Weights of a small transformer language model: no biases in attention or MLP, untied embeddings.
Each number is 500 + 25 x the weight over its row's rms, rounded and kept within 0 to 999. Layers, rows and columns count from 0. Numbers have three digits each. The size before them is the row's rms in percent of the matrix's.

# down: layer 5 MLP down (transposed), 2048x768, rms 0.065, rows 1946-1963, columns 144-191
# gate: layer 5 MLP gate, 2048x768, rms 0.0657, rows 1947-1963, columns 144-191
# up: layer 5 MLP up, 2048x768, rms 0.0676, rows 1947-1963, columns 144-191
down1946 100:488458452464504465507470489512464519485499499465517500527521518497492483523489506530499484482511510490466379499465536484523487515519467517478523
gate1947 094:491494472469478442461514520528487512460486506514459486466499451471479512474520507527502522486526562466501492509519506534489512530497487525454482
up1947 095:501491503511468489525506497465590489525489498448508538495500510506519486485494529517447474525484488506516528509516478501509482506518508498467501
down1947 106:517547507506481488475515489461514486503538533517474517499550515483499496486504515523521435514473543494466553519507484453500519528514465524496528
gate1948 093:507536510547509483507525502517502518473504503509438507461526509540564505484482528502479511474474517466464503512511539478480505486473466459523463
up1948 091:501486481490533502500484473520487505478499500485474515506480517485538486493481507511520514479550507485533497537484497528503494576500503499492512
down1948 095:502545476507467500480502494512507505483515505500482513482484482475518477524492492458495493553465491524511536482497508514505458519546508462513523
gate1949 097:487539523512531547495487485484486508487497503468513494483534510525471485494480447473575487492497516517495476485503515475453496543491515513477492
up1949 085:506494508487493463516491521518499506498512515498491511477494507516520501505557470462500479462512526523483495517469468509492547513523500484464526
down1949 097:452538472446479502481547532469452487499502518456507537538506495477496519485496489499505449491506520525448502518505498480460525496543522514467513
gate1950 093:516482519559469445504501526490503521495518481493514529500511501523458517491475513471508485557483515506522505483529523481522481528525484515485468
up1950 093:466485491528503522497499495529531491494435515481514497470524492478476458460525539487511474506489474479476477496506503506535475515490530483479491
down1950 094:512492477493551500564509461474537491484503480501523497497481533490492462509474540502501505488478483508503499493489520483477508516481471480472515
gate1951 095:529465492483489502463509506510532529494480472527482511515503506515481515481483510550501480521495527480457510465496474516517496552452510500501489
up1951 095:496499478494470471511509494473507481532510498483517533466480519443492496553439495477536475472502439534520535468507492555495476504509528436521532
down1951 101:491512548520448433494478492445496490508467471528490500508509542463512536514452509476531463470498523489501535494468495468500505479525489511502498
gate1952 094:522458502504488518484554495517512540485496487492502513509479486515562496466494484466502515482516508519512536430526484496499468478508508516542482
up1952 090:493515509491516475460478519514500489457466529484498505519468511488504521508444462498495490502523484465526521451495544509550456525520507498486495
down1952 097:533479490502486495493543476489536496532525480503499497516498513495496482503495470526513518529504484464472580570482538502514509509512485556538460
gate1953 094:466489494474483509516522482515524499512433521489510482481502497498506485484478502500470512534498495483497495540552505486471502487499523481458497
up1953 093:513473511484519517501453479530498508519440476491529504499510502502503481496435558504479496514480461509563527504512493449502480491528476560479490
down1953 101:486486520484492517501474517476488498505481482457539483442475497492502507502485460538514492528491478483525499512495496519484522487528496495501519
gate1954 102:503508524453512503456493472460472470490498534494496486477470536513475491500525500502510488502487545503474488505516440494493476465503499518456520
up1954 103:521474526486515512505451474541502520519516530512514477528449518489472498471493477525487513484520535497523470472503529526460499499480530521519477
down1954 100:499515507503463438516482496531476504503532506495522486519509469482500515458532508473487518483441501474511467552475510506496510483474506540526448
gate1955 129:457460480483498462497513531487505485473488529531512498427499534493492540510501482475552571555441500508509474472519513488507473516465493533487559
up1955 117:407417497453542507513479526458504495483519512546529517490445478488503496504490517502511519482476505508504508488466513496533484528484499475513526
down1955 110:490512473504521509476482524509474515469528515498475539501533509517513460494470514529497512514500506447487519484486523541523537482530506544514505
gate1956 091:473472488511496470500511545511522519526526504473481520495516537507484447547474473448502485483473518481489476456511503483460496447518497495504538
up1956 094:505549537518515506499535499484479536528496531512526476521477524494503513507484494518505493505477502495519517518566474486494513445448437465482486
down1956 099:527494459519490488493511486507547489487531512494477504547498499484521498523500488480480479488499535460506510515545476542507475504512507446515486
gate1957 107:489507501477511526474522492473500471490519473499475509480477453484530511461508460495509491456474527532482516466520528536501488458486501499543525
up1957 110:486530504520498494501550513523515532495460509475449499508505491490511516537504508509568517482554521475559478497477508513527516504527518501462487
down1957 104:523462484495486476499526488510520533495510511515488496478474486454474483527500542514569519509498494481491480524463499506487494537528458536521546
gate1958 099:490479487498495503531506485520495484495527483501513517499450520480450492514530457500560491485529522472482476496517482519524513474451492538463517
up1958 100:486483477511487450543554458506456497510462498528501479531498475457498494516504458504496472481476457515485461501484490528483543473486523501469457
down1958 105:529507494492519534479514498530506514513506490524518484515500506478502499460505506491471518502501463517522462526496458553506499449526507510504531
gate1959 105:491536523494495473464491520511477491445525474510531479499500486472473473524492511492540470521537480493536507487483469544546500511530503458469500
up1959 101:505551536451524519565522527484475489479519526468519454504505445510488506526515507480509493470499501494505509482496484521454502506492494475549484
down1959 104:462496532513485446532514494458525489501502505482503500511532478493485525481509504487490500496495509466451535532511509477508470485525508488523481
gate1960 090:461533467516486514533493499516517515485539535536500481508523505489502494529490460477527510471533481466515530486536499492468471474491477502504479
up1960 094:465456495472491523494458480536515469515500475459462518513533534525517454497486517480550539492515494477538477509472530490518469473508479489474475
down1960 096:444521495472521548539478491523472483514452503489539525510510544443467498515485509477529498533514502474522511498473485520491561551465490497472466
gate1961 101:487529497500471516481515517514466458510487497477516497493505485488472517505544490516488494489504496516476497517534450546498478503532509504524535
up1961 104:480512509464465508533509454544480501493530453507484515511465495507518508484521523493525503513528501493508484520524531518450464472472525481531477
down1961 101:476503475447479529518513494503456476494484504512483531461467492536464528505515496484482506505537518504481507475475515505465521505488517528501492
gate1962 097:512556533499492474478536530512466503463522474535515496503540470515470495533478507490468527511464524532471502480522508535527474456568492468511530
up1962 101:531493507477466474481480516512472503455504525579533499514476518513504464528513545501442582518541486488502538482474543514548516495474516502487484
down1962 096:485508489473480485485488518543508511494466518499536489519472457521513560504463470481514525518551494476504508476495494539513513491506555483544513
gate1963 102:521487484527520502501520542452532535551529508488489520470451473536483535492513494510503501509514481534503467513495486468459486508515493516523481
up1963 102:450502486539524505485518479524434537560512442479519433494507495523515552485518499511493504477486539507473487519521482472551493492529512520484510
down1963 101:502499495487509469503563508514493515497489455536496570509486535449485478566474533483529501491519513482495544504506448531484484526493479554491510